Part of a small language model's weights.
Size: MLP 512 tanh GELU, vocabulary 953, 4.96M parameters.
Architecture: LayerNorm before each block, biases.
Training: a variant of SOAP for these matrices, 139M tokens.
Each number is 128 + 32 x the weight over its row's rms, rounded and kept within 0 to 255. Layers, rows and columns count from 0. The size above them is the row's rms in percent of the matrix's.

# layer 5 MLP down (transposed), 512x128, rms 0.154, rows 171-223, columns 64-127
size [ 90  99  83 107 103 103  93 104 103  90 123 124  98 104 107 116 102  95 104  96  86 109  95 101 114  98  85  94  86 103 104 104  91 110 116 111 102 102 105 109 102  80  92 109  97 111  99  86  94  96  94 106  89]
[[106 130 136 132 169 152 139 110 155 155 117 123 138 131 176 163 129 129 151 119 127 155 155 144 190 136 124  95 215 212 107 104 104 100 182 133 145  91 174  96 146 109 102 112 101 117 130 105 142  90 148 134 124 189 194 177 145 150 199 180 113  88 164 112]
 [123 162 148 189  96 131 124  97 137  86 111 127 149  92 119  94 134 114 103 132 123 114 118 125  92 183 126 133  99  84 119 105  86 152 161  84 112 120 112 150 177 119 123 180  92 149 178 185 123 139 110 142 104  73 191 106 178 128 158 141 144 127 148 102]
 [142 162 101 105 145 158  65 114 126 105 122 106 175 120 117  81 102  93 122 161  68 168 151 140 109 145 111 130 141  74 179 136 104 138 115  94  59  57 153  72 145 107 134 135 158 106 100 115 188  97 102 136  84 172 131  86  91 114 116 170 142  89 192 103]
 [108 131 150 141 139  96 172 173 160 126  92 117 198 107 136 170 138  91 135 130 118 143 139 115  83  87 166 164 145 142 112 119 169 106 196  86  37 230 137  92  81 184 103  65 103 168 143  79 108 182 162 140 127 129 120 176 141 161 130  93 132  43  93 156]
 [143 116 136 115 133 159 167  77 133 108  80 125 133 125 134 112 189 134 149 137 149 115  67 178 153 107 130  90 142 103 130 190 150 128 100 145 175  60  70 162 130 100 170 125  98 125 215 159 118 167 132 200 195 153  77 106  99 111 137 168 127 177 184 133]
 [128 121 105 154 136  85 131  96  92 140 134 144 128 121 124 152  80 159 137  97 147 140 154 158  87 112 145 188  54 102 135 145 197 109 183 107 100 120  75 125 149  64 132  97 134 155  82  93 155 129 150  65 120 138 227 124 153 161 136 112 153 151 108 193]
 [101 179  65  91  91 155  76 157 125 153 149 153 112  95  80  99  90 102 141  63 144 158 157 128 158 107 133  51 148 105 173 186  99 148 132 100 105 114 148 126 120  83 163 133 110 124 112 147 150 143 175 170 116 152 109 158  97 162 130 198  88 102 139 151]
 [115 190  96 147 105  95 154 129 153 108 176 117 139 163 126 136 184  76 133 119 184 116 194 132 158 141 136 149 130  97 144 108 124 191  80 121 145 150 159 103  68 135 122 136  97 162 149 113  95 157 129 131 171 172 124 139  79 158 139 138 129 176 149 143]
 [168 206 142 116 142 146 158 125 102 114 181 104 134 117  96 150 169 138 118 104  97 177 103 144 129 131 158 175 180 197 106 108 143 100 122 150 116 178 139 108 101  63 157 169 179 129 180 109 139 140 169 117 122 103  93 153 118 112 157 106 113 107 118 126]
 [ 84 125 161  77 136 138  91 110  74  87 119 136 147 117 135  48 158  99 131 165 130 165 119 154 178 150 148  82 109 154 120  61 144 120 102 144 166 126 115 144 112 143 179 153  83 112  72 201  77 135  88 151 186 150 151  94 132 104 120 161  95 150 105 116]
 [154 119 122 150 168 174  83 143 212 108 115 101 104  75  79 142  96  69 119  93 126 127  80 102  95 150  74  94 140 130 119 120 130 167 141 154 133 141 135 124 186 145 131 195 170 112 128 124 139 141 131 158 122  73 115 214 211 127 115 107 111 173 119  93]
 [137 125 142 137 107 165  95 115 147 181  93 178 103 115 161 146 119 133 103 154  52 169 154 180  85 154 143 121  92  89 140 139  93 101  89 144  51  53 115  92 138  90  92 135 155 102 133 133 135 104 144 118 101  89 138 136 148 189 120 171 158 100 134  99]
 [109 108 124 141 143 103  90 154 103 106 100 137  82 136 157 132 128  84  99 164 181 147  90 137 107 146 200 150 169  84 147 129 177 128 103 226 127 137 150  53 118  73  90 144 159 190 102 162 127 112 187 123 140 134 150 100 114  64 120 156 168  93 122  78]
 [ 88 166 156 118 129  91 170 152 140 181 102 131 151 120 135  78  88 143  67 146 199 118 105 219 131 144 149  79  82  80 104 152  87 115 147 140 159 200 120 172 119 105 142 100 134 115 108 121  71 139 223 158 146 143 111 119 146 140 102 144 156 110 133 119]
 [127 107  53 141 148 123 120  78 110 156 158 123 144  90 129  86 154  82 136 129 139 126 131 119 139 118 100 144 141 145 147 158 103 226 148 103 143 100 127 174  87 140 125  95 141 136 171 129  67  26 152 121 105 155  94 137 175 130 107 168 156 200 152 163]
 [171  78 142 161 141 116 152 132 191 149 196  97 146 163 142 106 155  69 170 207 142 108 102  45 178  95 137  96 146  92 174 154 123  94 103 161 135 174 161 120 108 163 174  91 164 100 137  79 102 128 143 175 126 174  86 107 167 158  89 115  75 153 112 165]
 [117 165  89  79 162 163 118 102 108  52 121 136 111 138  97  93 136 113 132 125 148 119 108 126 113 179 132 202 103 125 139 184  74  69 182 152  80 153 153 144 107 119 119 122 176 104 123  94  81  92 131 110 129 139 128 139  89 118 142  99 149 134 147 128]
 [ 93 165 124 139 150 120 174 137 113 113 107  78 101 164 133 165 115 148 101 120 172 130 143 116 134 189 182 203 143 112 217 186 102 124 155 117 154  86 101 105 166 150  63 184  98 112 143 118 139 167 168 124  91  97 182 124  99 115 190 155 206 119 161 140]
 [140 176  89 121 174 130 130 158 108  93 126  72 122 194 182 152 172 101 182 165 148 166  89  90 164 112 127 121 147 124 115 111 132 148 162 124  84  89 164 142 145 137 124  89 119 104 119 136 185 120 114  68 100 149 119 189 100 137 115  76 126 101 138  93]
 [179 157  93 113 136 127  94 143 156 159  93  41 118 161 123 202 172 123 127 136 122  83 103 110 123 103 121 124 117 141 114  88 254 146 162 118 105  83 158  75 108 134 112 104 173 209 136 113 128 143 125 162 158  88 106 118 166 132 118 132 120 100 145 157]
 [140 131 151 126 139 129 136 146 101 181 156 117 136 205 154 135 149 105 132 120  68 126 124 107 119 119 109  95  92  86 165 114 129 119 136 106 116 145 108 155  92  89  77 146 127 132 161 120 154 173 139 145 122  71 169 139 163 139 110 135 148  82 146  57]
 [187 133  99  87 134 136  94 140 158 122 122 164 123 129  98 132  92 106 106  90 160 132  76 174 145 118 113 125 154  87 135 127 165 140 111 101  95 125 149  96 108 109 170 162 134 112 128 164 109 108 120 117  90  89 141  28 127 157  53 144 123 129 120 139]
 [143  92 116 179 140 108 106  97 115 182 168 113 159 109 117 184  99 132  81 115  87  83 104 170 110  42 139  88 164 186 139 140 128 122 130 112 105 158 152  91  75 138 100 175 168 106  55 122 102 109 140  78 126 146 143 136 119 153  72 163  66 133 138 138]
 [146 113 133 124 105 143 119 122 140 172 145 136 123  55 135 183 155 163 112 140 139 141 122 100  89  93 166  78  89 119 168 171 149 129 168 135  86 153 123 177 175 106 133 113 115 103 127 101 142 113 186 105 108  96 206 174 108 158 105 142 192 145 115  96]
 [177 127 111 153  85 143 108  77 184 119 155 175  81 143 110 147 128 134  71 135  99 127 118 163 143 118 113 128  74  88 164 123 127 170 134  64 121 155  95 102 115  92 136  80 170 113 122 117 102 158 160 111 116  63  88 111 135 186 166 225 208 148  43 116]
 [121 152 179 126 166 113 106 134 145 116 146 108 114 109 155  86 146 100 153 100 106 166 131 127 157  98  89 114 120  99 121 175 120 202 140 163 163 105 171  96 161  92 120 129 122  89 115 171 106 131 111 128 105 150 165 131 112 155 135  99 154  89 203 120]
 [133  55  88  95 101 145 102 118  81  97 145 102 138 128 160 162 156 155 125 169  81 133 158 107 166  83  66 130 144 100 108 161 157 110 130 163 143  88 102 157 160 118 119 159 137 132  56  42 117 171 129 102 118 121 105 134 170 155 145 125 117 109  53  90]
 [109 147 136 166 104 163  93  24  90 166 177 116 145 147 147 139 158 122  96 171 121 127 132 122 135  84 195 181 166 132 122 150 111 121 158 180 156 130 131 159 182 122 126 109 116  70 183 153 112 181 120 119 146  71 123 102 132 130 130 136 156 144 158 158]
 [113 131 106 169 169  96  84 117 105  71 127 151  65 134  79 106 162 128 170 132 128  45 106  83 129 111 142 156  75 188 122  73  99 135 107  42 156 169 103 119 129 143 176  87 101 136 106 118 118 124 161 146 153 133 148 112 119 157 170 137 113 137 152  95]
 [124 117  85 147  65 152 196 179 114 148 102  52 169 115 119 112 167  94 141  70 102 134 136  84 154 116 195  95  93 110  87 152 165 157 140 134  98 113  94  84 145 119 126  77 137 162  56  80 163 132 115 103 149  97 110 116  95 177 115 143 150 136 130 118]
 [166 175 141 119  87 120 109 136 147 160 140 122 110 173  96 124  57 127  90 107 112  79  98 163 103 163 109 122  94 129 138 179  86 185 125 103 145 164 143 191 129 160  89 136 142  91 151 122 148 115 106 156 142 141 155 132 180 117 126 162 122 139 128 134]
 [112  97  90 158 165 143 123 107  94 168 129 119 128  88 137 141 146 112 182 105  97 119 149 160 164 195  68 105  64 103 141 112  89 161 144 154 107 137 109 119  62  84  84 183 135  80 135 150 148  86  58 162 112 153 111 121 165  71 116 170 128 214 114 141]
 [146  66 111 145 148  98  72 102  97 114  64 134 132 137 128 115 113 191 152 180 120 116 148 133 125 127 100 106 137 155 136 169 101 135  54  93  89 115 147 147 116 159 123 110 113 119 146  99 138  32 144 140 143 133 172 124  97 162  86 100 121 143 133 133]
 [104 149 116 131  54 138  86 129 105 133 126 112  78  55 156 165 110 172  79 120 136 122 122 129  82 117  90 121 105 115 138 143 168 200 122  51  57 175 146 152 138 140 149 182 135 107 153 104 101 101 117 130 134 183 137 157 126 143 121 161  72 110  84 140]
 [123 155  64 109 133  82 176 137 119 123 159 134  91 196 101 122 128 155 145 199 102  94 118 142 140 122  83 181 180 123 128 115 107 168  82 102 116 145  55 212 122 163 155 148  97  65 138 143 105 113 169 103 129 138  75 151 121  76 122 129 134 173  89 128]
 [164 143 153 136 161 154 123 126 162 162 147 145 133 154  92 143 156 164  81 106  95 140 159 171  93 126 157  80 129 157 139  80 100 138 128 102 160 144 171 100 128 117 160  92 177 140  96 153 168 152 135 127 102 155  95 177 119  94  96 176  86 146  93 199]
 [113  60 109  95 124 176 168  97 123 135 132  63 137  82  96  84 133 112  95 123 109 146 121 137 137 160 133  84 168  83  88  92 137  91 131  88 126 103 116 131 117 205 121  98 127 121 136  91 102 149 110  93 119 137 170 163 168 157 109 102 166 143 113 106]
 [103  80 131 187 100 124 158 182 102 144 158 174 107 159 184 111 154  93  73 106 171 116 106 126 124 131 102 103 183 157 115 116  98 167 109 119  88 128 112 126 155 118 107 126  43 150 158 129 129  70 116  98  24 104 114 140 150  89 124 148  92  87 148 169]
 [129 195 119 205  97  89 142 180 130  97 159 141 118 136 129 106 143  87 103 123 153 188 103 149 141 205  81 119  88  37  93 157 107 173 156 102 185 134 157 115 109 162 106 128 155 106 174  83 116  98 122 101 112 154 127 121 148 166 117 127  73 166  92 136]
 [118 161 161 105 109 178 144 161 129 164 157 122 139  69 109 133 137 234 145 141 143 119 143  74  75 141  99 164 186 162 120 167 137 104 130  87 108 199 124  88 164 158 142 101 112 120 122 191 116 124 173 135  87  73 150 135 131 150 163  89 169 128  99 151]
 [ 98  92 128 162 112 159  77 141  92 142  90 146 145 166 113 136 172  74 134 141 146 103 152 158  83  97 102 147 140 123 247  91 136 119 104 122  80 154 117 148  89 101  82  72 149  85  86 157 139  92 155 142 118 160 136 153  73 114  83 136 110 139 128 124]
 [125  93 128 132 129 127  58 150 179 116 142 124 157 131  93 145 137 184 165 132 177  88 136 109  78 100 102 112 187 154 117  90 139 109 117 143 136 132  81 121 187 151 103 101 127 137 142 163 116 133  45 137 110  70 108 128 105  77 133 170 133 144  93  87]
 [181 120 136 146 127 120 155  83 146 109 146 140 126 136 125 108 105  19  96 115  77 100 160  98 155 125  78 128  99 138 159 132 158 109 121 145 120 106 150 211 144 199 133 126 110  44 122 105 115  87 118 150  64 184 186 129 106  94 153 162  72 103  75 104]
 [133 187 125 183 140 143  92 167 118 139 122 162 129 155  88 117 109  63 162 147 116 116  99  92 141 114 117 186 143 143 190 124 103 147 121 130  62  93 166 102 139  85 172 122 216 117 144 169  83 173 112 153 134 120 122 142 212 151  98  91 113 194 120 134]
 [152 143 161 120 149 130 162  81 127 159  48 109 124 163 169  58 101 149 139 134 135 148 121  90 121 126 135  64 128 134  94 140 154 103 181 117 125 129 117 155  80 176 113 104 133 192 103 114  70 109  84 182 106 116 132 179 161 112 115 139 120 129 143  76]
 [171 103 135 142  87 147 118 117 159 118  91  84 141 123 134 170  68 156  92  84 108 147  93 130  89 169 128 146 113 134  63 145 142 124 124 162 149 133 128 152  73  95 165 109 101 119 129  94 159  96 139 142 146 122 125 113 174 149 164 124 112  66 114 134]
 [135 152 136 132  91 206  84 100 123 174 142 156 122 147  99 166 126 179 103 134 152 136 100 136 149 122 114 140 126 118 157 184  77 175 134 165 138 189 121 126  95 167 116 117  88 113 206 151 151  88 137 158 150 116 157 138 172  87 150 103 132 122  91 166]
 [164 158 134 149 149 117 110 162 126  85 147 181 139 189 123 145 154 149 140 156 154 157 113 182 151 158 132 131 123 178 119 131 132 156  85 103 123 132 177 148 197 105 114 146 137 102 107 174 113  29 144 114 146 180 133 109 119  81 129 167 134 172 117  24]
 [ 88 181 121  75  88 101 113 161 109  88 157 110 147 129 122 161 137 110  85 133 152  75 155  98 179 184 131 129 144 194 128 158  86 155 134 144 128 103  97 174  91 109 158  64 109 170 132  92 161 123  98 113 131 159  70 154 114 108 146  98 161  74 167 138]
 [ 69 122 142  95 151 110  69 128 157 122 143 125  85 103 111 125 124  84 116 147 168 109  98 140 197  59 169 166 139 165 175  99 100 107 123 145 130  82 120 214 127 156 149 139 218 142 122  94 134 196 121 160 129  99 127 123 139 139 121 118 143 134 142 115]
 [137 123 117 126 100  93 102  58 135 148 118 123 110 105 182 162 105 153  60 124 114  99 134 131 143 136 152 134 101 149 106 143 135  73 133 200  69 186 110  86 109 138 147 151 130 132 109 208 170 115 148 176  75 192 119 133 144 151 141 157 172 138  96 127]
 [130 144 113 117 190 121 159 118 103 110  74 170 102 166 119 149 114  97 154 162 143 151  61 119 127 127 145 118 130 117 106 124 180 138  84 143 165  77 173 116 119  97  74 191 168 123  83 110 115 119 145 146 129 131 210 134  69  58 119 119 158  84 136 118]
 [126 121 121  60 105  87 116 152 112  87 147  20 117 101 139 132 139 137 171 166 131 153 154 106 129 124 123 124 156 104 167 115 158 102  98 125 140 136 125 169 104  44  96 149 157  64 153 165 190  78  89  97 124 156 191  93 190  71 166 166 134 126 118 180]]
# layer 5 MLP up, 512x128, rms 0.176, rows 172-223, columns 64-127
size [102  80 116 111 103  90 116  89  90 110 113  97  91 104 106 101  96  95  70  78 116  92 106 112  96  76 120  88  84 103 125 104 104 117  97  91  93  85  99 109  68  83 101  96  97 109  89  99  91  97 103  76]
[[155 124 163 183 117 146 183  84 104 192 164 137  72 163 143 104 117 102 119  99 126 169  98 138 196 123 149 158 122 128 152 141 134 126 101  85 155  41  96  89 107 169 143  92 107 107 150 191 116 101 179 134 146 137 124 128  91 117 109 111 142  90 133 128]
 [142 105 145 131  73 115 117 129 148 138 120 111  87 115 173 164 129 175 130 111 156 135 124 146 169 178 109 127 118 117  92 103 116 112 127 102 194 139 119 213 136  92 122 116 134  98 103  81 163 100 171 123 146 103 104 102 188 110 170 103 143  91  39 159]
 [161 177 166 161 181 190  92  67 142 145 192 144 100 112 127  99 132 188 160 146 119 107 119  84  77 120 127 131  83 143  78  63 117 136 118 156 151 114 137 122 154  93  80 147 152 144 140 108 156 141 132 118 140 114  98  92 132 118  86  96 108 122 120 127]
 [143 143 139 139  78 123 196  95 158 134 131 159 117 118 151 146 117 157 158 134 152 159  92  72 204 113 112 119 165 191 122 160 107 131 176  33 184 104 124 122 121 137 169 163 135  80  82 157 141 159  52  91 119 149 114 157 207 132 120 115 159 129  75 104]
 [125 139 183 127 105 110  61 107 138 104 148 123 133 179 142 141 115 113 155 102 149  38  73 139 168  74  52  92  94 152 108 131 135 124 169 116 127 172 143 163 154 115 115 114 114 113 121  89 151 104 132  90 119 142  87 122 145 109 138 137  99 147 190 117]
 [118 148 132 102 128 144 126 133 158 102 164 148 121 167 144 161 171 150 131 140 127  92 107 107 156 134 137 129  94 183 155 143 123 151 170 113 167  74 131 133 162 137 155 184 101 124 100 117  75 100 110 136  59 165  86  88 135 110 126  95 164 221 121 101]
 [117 182 108 128 111  97 134 139 144 123 133  74 116 104 117 124 137 102 172 125 142 119 209 124 136 111 116 104  83 136  95  84 170  98 136 136 200 121 155 160 138 122 223 164  74 139  92  68 126 195 132  86 129 145 114 135 146  90 103 187  98 182 124 139]
 [124 119 161  92 144  82 206 131 167 176 154 168  84 125 115 110  84 160 111 116 107  79 121 134 123 147 127  90 151 101  35  93 131 137 137  99 110 103 174 146  95 150 127 170 181 129 105 115 129 166 117 132  96  98 107 140 112 178 131 110  38  97 101  95]
 [192 105  52 166 163 125 166 164 116 146 163 114 156  78 122 129 126  84 143 109  90 102  73  64 142 126 124  78  92 119 148 146 147 131  80 141  93 201 151 101 134 121 152 131  86 116 162 121 100  99 121 129 152 125  51 167  49 121  77 111 149 156  93  51]
 [107  87 145 135 159 136 126 105 105  28 128 129 111 104  84 112  99 114  92  37  39 133 105 152 180 124 157 113 101 129 105 115 158 162 160 100 121 136 223 151  97 100  53 147 156 154 149  89  85 114 158 109 120 111 110 182 130  74 119  99 101 148 129 174]
 [139  91 102 137  95 176 119 113 110 135 123 123 181 134 159 108 158 146 175 102  86 133  86 130 107  80 133  29 149 185 145 149 157 120 108 135  90 125  80 107 170 102 147 138 128 100 143  97  99 120 128  98  85  88 122 137 119  76 129 151 125  95 191 120]
 [114  75 133 187  96 169 122 114  59 111 135 145 150  96  87 176 103 138 172  75 150 195 158 120 120 139 109  49 142 124 119 178 110  91 150 150 188  77 105 183  67 148  89 194 146  91 139 126 154 145 113 101 177  92 135 149 168 137 104  69 153 101  93 159]
 [131 101 159  98 154 115 145  40 126  88 154  87 123 154 142 133 124  87 181 151 131 117 161  82 125 126  91 131 112 147 109 119 176 145  60 127 166  74 111 110 103 157  86 154 174 134 106 119 131 149  90 140  47  81 104 159  67 102 118 127  93 187 102 160]
 [118 162  82 148 175 131 117 117 149 162 136 183 117  90 172 117 112 136 119 105 106  98  96 152 123 156  75 112 147 159  87 144 195  78 141 124 170 128 118 132 130 161 113 152 196 208 100 132 110 110  99 163 184 146 159 118 132 188 166 147 182 159 117  66]
 [114 184  96 137 107  97 116 203 140 166 148 109 117 143 174 138 160  87 130 151 108 143  71 120 156 162 128  90 135  43 147 138 202 181 123 114 121  75 111  86  73 169 175 138 115 124 167 115 122 184 150 109 124 125  97 157 101 109 137 119  99 161 135 107]
 [117 110 109 109  71 101 121 112 102  94 121 118 137 156 147 153 122 120 147 140  77 156 163 141 135  98 139 191 109 114 123 129 167 126 170 154 111 110 189 146 129  55 199 131 208 152  74 134 106  94 127 175  98 115 136 156 135 118  98 171 115 165 143 133]
 [105  89 137  90 130 173 123 107 165  88 123  61 121 132 148 144 139 131 142 136 115 185 113  75 162  99  80  91  57  99 136 178 103 111 178 157 168 129 125 204  87  87 139 100 160 147 130 138 161 123 154  98 135 161 139  59 172 159  77 167 143 128 120 140]
 [129 107  74  98 155 111 152 208 142 168  83  58 118  84 161  80 164 133 203 125 139 142  54 101 133 110 145 128 139 174  80  97 133 151 125 118 151 169  93 115 117 113 187 179 126 154 164  97 169 169 154 106 136 123  89 136 167  78 108 141 128 141 133 119]
 [151 114 152  34 111 108 112 116  96 113 132  91 133  95 111  94  79 112 144 141  91 108  94 125 131 119 148 124 201 122 168 164  76 131 172 118  93  82 143 144 178 100 171 124 181 105  96  95 159 162 138 176 135  76  76 150  88 147 100 141 123  86 124 110]
 [135 135 134 120  81  94 119 140 173 177 203 127 133 138 164 171 139  81 100 115 142 138 102  57 130  74 152 133 154 110 110  64 134 144  97 116 174 138 120 105 214  98 173  91 118 158 108 133 103 103 143 108  78 198 126  75 136 112 101 146 104 169 149 109]
 [133 136 129 196 153 111 161 115 151 158 138 135  74 196 148 128 130  98 109 143  59 165 146 161 104 130 126 103 124 138 137 142 123 154 141  93 106  86 171 161 106  81 102 139 163 105 134 159 107 162 107 116  93  72  86 105 170 141  97 134 159 157 171 158]
 [149  55 144 165 115 148 107 130 101 123 120 163 117 105 117 170 119 142 120  99 150 148 141 123  92 114  70 104  35 201 108 122 163  71  63 156 158 167 134  97 121  76 133  98  97 133 141 131 120 155 152 173 122 123 160 178 103 135 178  68 187 125 113 129]
 [142  73 100 105 163 140 150 185  85 164 134  85 123 149 155 164 177 156 165  84 157 166 127 174 156 187 120 136  80 138  97 120 176 132  86 158 161 104  64 109  99 102 142 122 137 133 183 163 194 117 164 161 130 128 194  89 158  95 164 126 125 105 137 103]
 [ 93 145 149 140 152 124 132 103 139 145 140  71 149 143  98 133  55 174 160 163 150  94 102 125 115 106  93 175 130 132 115 103  50 122 162 156 154 163 169 131 147  84 206 113 127 158  81  80 113 195 171 172 100 128 116 179 126 113 109 112 162 121 134 117]
 [ 83 133 120 118 140 125 155 105 116 108 150 116 112 147  90 116 155 171 132 126 159 152 174  68  94 148 137 185 129 177 150 120 132 103 111 158 130  98 147 121 133 138 158  99 179  83 124 111 158 121 167 125 129  94 151 188 148  71 122  53 148  91 106  69]
 [130  78 135 120 115 176  97 101 179  89 126 106 157 180 120 110 146 123 109  84 168 113 120  90  94 141 141 125  91  89 156  83  82 168 199 130  97 126 165  97 181 159 144 125 159 160 159 132 125 105 114 149 111  88 146 108 110 108 131 107 104  64 171 177]
 [160 141 156 149 169 123 180  94 150 169 176 104 143 176  95  42 114 115 122 118  94 126 167 132 128 144  68 186  92 125 153 134  98  57 121 128 125  96 132 106 173  55 125 128 123 129 124 153 176  95 107 116 134 171 139 143 117 112 124 194 137 161 161 137]
 [123 146  85 110 182  81 159 124 109 127 133  80  91 113  81 131  88 144 124 118 162 146 126 155 169 140 161  76 157 108 127 151 136 106 140 169 114  69 171 121 134 140  52 125 141 130 102  95 131 176 181 134 127 142 102  76 112  72  71 117 107  62 144 128]
 [131 178  87 192 156 131 187 153 161 126 101 120 118 179 174 129 120 145  77 112  98 146  75 126 166 158 138 151 125 133  66 122 159 102 179 122 159  87  98 119  97 140 165 116 171 128  98 119 127 139 132 139 111 103 147 122  91 129  79 142 117 156  88  98]
 [114 102 122 149  96  89  92  65 121 129 137  87 194 106 120 116  99 149 168 102  51 137 153 144 129 136 117  59 119 163  78  60 101 154 132 104  91  62 112 149  72 112 171 135 146 113 111 124 103  74 122 104 192 114 121  56 123 143 187  61 137 133  52  90]
 [162 108 139 130  99  85 123  13 116 117  82 121 130 169 204  98 169 186  51 101 102 160  51 126 118 117  93 153 149  97  86 105 125 112 117 138 107  90 164 111 162 139 128 147  74 109 155 120 127 155 167 126 121 136 160 104 101 113  96  64 167 104 103 138]
 [101 142 165 128 149 149 151 180 137 138 146 135  92 181 171 103  96 132 121 154  91 168 170 175 116 156 117 224 141 121 105 101 136  45 166 116 129 112 101 145 146 166 184 208 124 177  92 173 134 160 111 141  85  96 117 119 163 163  91 144 126 121 101 144]
 [119 171  95 144 163 116 167 143 103 105 140  97 146 108 139 116 154  99  56 152 170 148 140 136 122 134 121 176 159  45  86  79 122  94 120  83 196 108  87 122 121 145 165 144  80 147 205 173 149 122 149 118 154 107 117 141 112 167 135 105 144 146  59 115]
 [173 157 116 171 128 157 136 183 143 134 115 131 145 150 116 144 115 149 147 136 114 132 111  96 158  92 126 198 133 117 142 105 189 140 174  40 131 114 104 178 123 144 150 145 159  85 121 152  88 119 126 144 132 142  81 176 112 114 129 146 133 183 135 100]
 [192 124 122 120 114 156 120 154 109 114 137  92 186 122  76  90 142 127 152 137 147 173 147 143 129  87 157  76  87 122 137 116 152  75 153 149 123 140 172 141  98 148  60  96 198 108 108 113 109 159  99 124 150 103 171 116  90 185 109 114 163 112  86 129]
 [140 168 101 137 200 108 119 159  82  95 134 143 164 148 140 180  82 146 131 166 162 140 119  77 144 144 171 127 148 159  97  96 140 167 147 101 181 148 104 162 148  78 101 152  97 150  98 133 144 129 165 122 128 116  97  94 117 125 217  82  18 193 166 121]
 [148  71 120  95 121  84 166  93 144 145 138 147 220 114  99 144  98  78 124  81 187 119 163  99 138 103  82  96 125 144 143 121 222 152 121  76 103 108 103  80 107 119 152 132 135 131 132 139  96 140 123 149 127  87 110 168 136 119  73 157 120 144  91 131]
 [156  67 110 177 131 128 141 119 127 102  98  33 155 132 116 169  84 143 178 148  59 104 141 171  67 139 115 101  87 127 133 210 167 139 102 119 102 134 166  80 105 135 211 105 168  96 122 144  86 141 143 125 141 160 109 119  98 155 105  92 144  86 175 116]
 [184 110 127 146 111 188  99 144  68 112  76 177 100 161 187 149  57 140 143 138 101 134 160 144  71 106  67  90 133 153 137 161 172 196  98 101 118  86 121 134 125 161 111 179  73 146  76 127 141 140 131 192 153  92  52 125 173 106 172 137 122 153 112 149]
 [109  79 139 110 147 181  83 144 163 166 116 107 131 138  86  92 162 158 188  86 110 127 129 146  88  96  98 110 122  92 115 178 142  97 172 195 131 159 100 116 128 114 119 178 136 102 133 127 115  65 116 104 152 125 112 130 145 109  26 139 142 152 136 123]
 [116 156 176 124 175 129 135 160 160 123 110 118 172 136 125 123 115 119  44 150 106 151 137 141  86  95 156 114  72 177  92 110 147  71 117 115 143 144 105 101 132  92 104 132 127 112 116  83 100 108 177  87 108 162 100 132 133  81 110  96  55 177 110 146]
 [145  99  75 178 109 123  81 114 147 163 116 131 172 103 195  97 100 137 158 161 114 173 143 150 148 194 188 156 148 162 180 103 171 133 111 106  86 128 140 125  93  63 127 145 227 128 100 134 109 121 142 110 134 174  95 132 144 102 136 102 193  84  84 121]
 [ 78 154 123 168 128 157 154 121 124  75 107  65 144 142  95  96 154 101 157 107 123  97 144 146 104 199 131  98 125 162  87 137 185 107 118 191  87 134 145 156 144 167 135 165 132 167  92 128 169 129 103  88 155 117 105  89  98 109 137 142 147 137 120 155]
 [102  81 162 164 150 132  83  69  91 112 154 107  90 111 147 135  82 198 139 126 112 139 184 118  89 136 160 160 150 154  86  99 182 125 121 152 158 121  85  80 118  80 104  83 134 113 133 138 158 159 101 111 128  91 131  60 127 114 168 158 112 148 141 171]
 [ 82 109  93  81 146  92 119 104 121 137 135 153 118  86  94 166 213 124 192 189  95 155 151  84 121  91 121  94 170 163  98  90 161 149 118 174 138 116 158 125  86 121 116  75 106 137 168 187  90 172 113 134 173  90  99  83 189 126 123 125 110  96 125  79]
 [ 64 173  97 143  61 116 149 168 142 151 160  78 163 128  65  59 127 115  99 159 101 173 185 118  90 149 138 105 129 116 114 160 192 112 104 175 157  63  77 106 101 154 174 136 133  93  75  85 175 167 126 110 124 166 139 139 183 151 100 197 139 158  53 116]
 [ 34 175 149 105 180 129 109  51  82  84 163 104 208  99 172 138 104 137 113  92 160 113 145 140 105  96 169 148  98 133 124 149 127 140 153 138 123 132 121  60 110  99 173 124 108 121 111 143 125 120 162 144 122 144 123 112  92 167  73 198  76 132 142  95]
 [113 156 174 150 139 124 152 120 130 144  82  99 191 130 163 137  98 161 113 143  90  78 156  89  98 155 142 148  95 115  91 101  90 149 123  46 170 136 135 118 121  94  91 146 120 204 128 126  76 135 153 129  96 126  83 153 129 149 102 153 134 177  60  89]
 [140 182  77 111 138  54 146 107 129 121 147 156 114 126 124 108 142 106 200 179  79 128 169 103 176 137  82 110  89  59 143  82 123 178 191 128 166 139 148  90 121 147 136  96 163 181 167 116 127 131  66 166 138 135 167 178 165  93 118  62 117 158 114 162]
 [214 122 112 139 131 162 135 118 163 139 127  45 150 132 122 112  99  61 139 139 157 112 117 129 130 100  94 121 125 158 138  74 100 179 110 161 127  76 107 176 134 134 118  85 129 155 189 129  98 156 107  65 123 120 112 183 162 123  77 106  87 130 123 128]
 [108 104 144 147 173 127 156 175 123 139 112 168 153 158 169 180 116 120 173 132 113  80 129 119 157  97  93 146 156  91 105 137 144  97  99 166 100 139 114 206  83  89 180 158  98 166 101 135 126 177 136 128 144 119  71 120 128 162  93 137 212 144 174 154]
 [157 117  99 154 128 139 134  91 171 101  94 100 127 102 113 117 121  92 134 147 139 126 114 153 105 130 133 168 118  72 173 119 168 203 152  80 182 118  91 126 171 153 120 142 154 128 147  74 124 174 129 142 166 160 110 129 138  82  80 100  91 134 105 147]]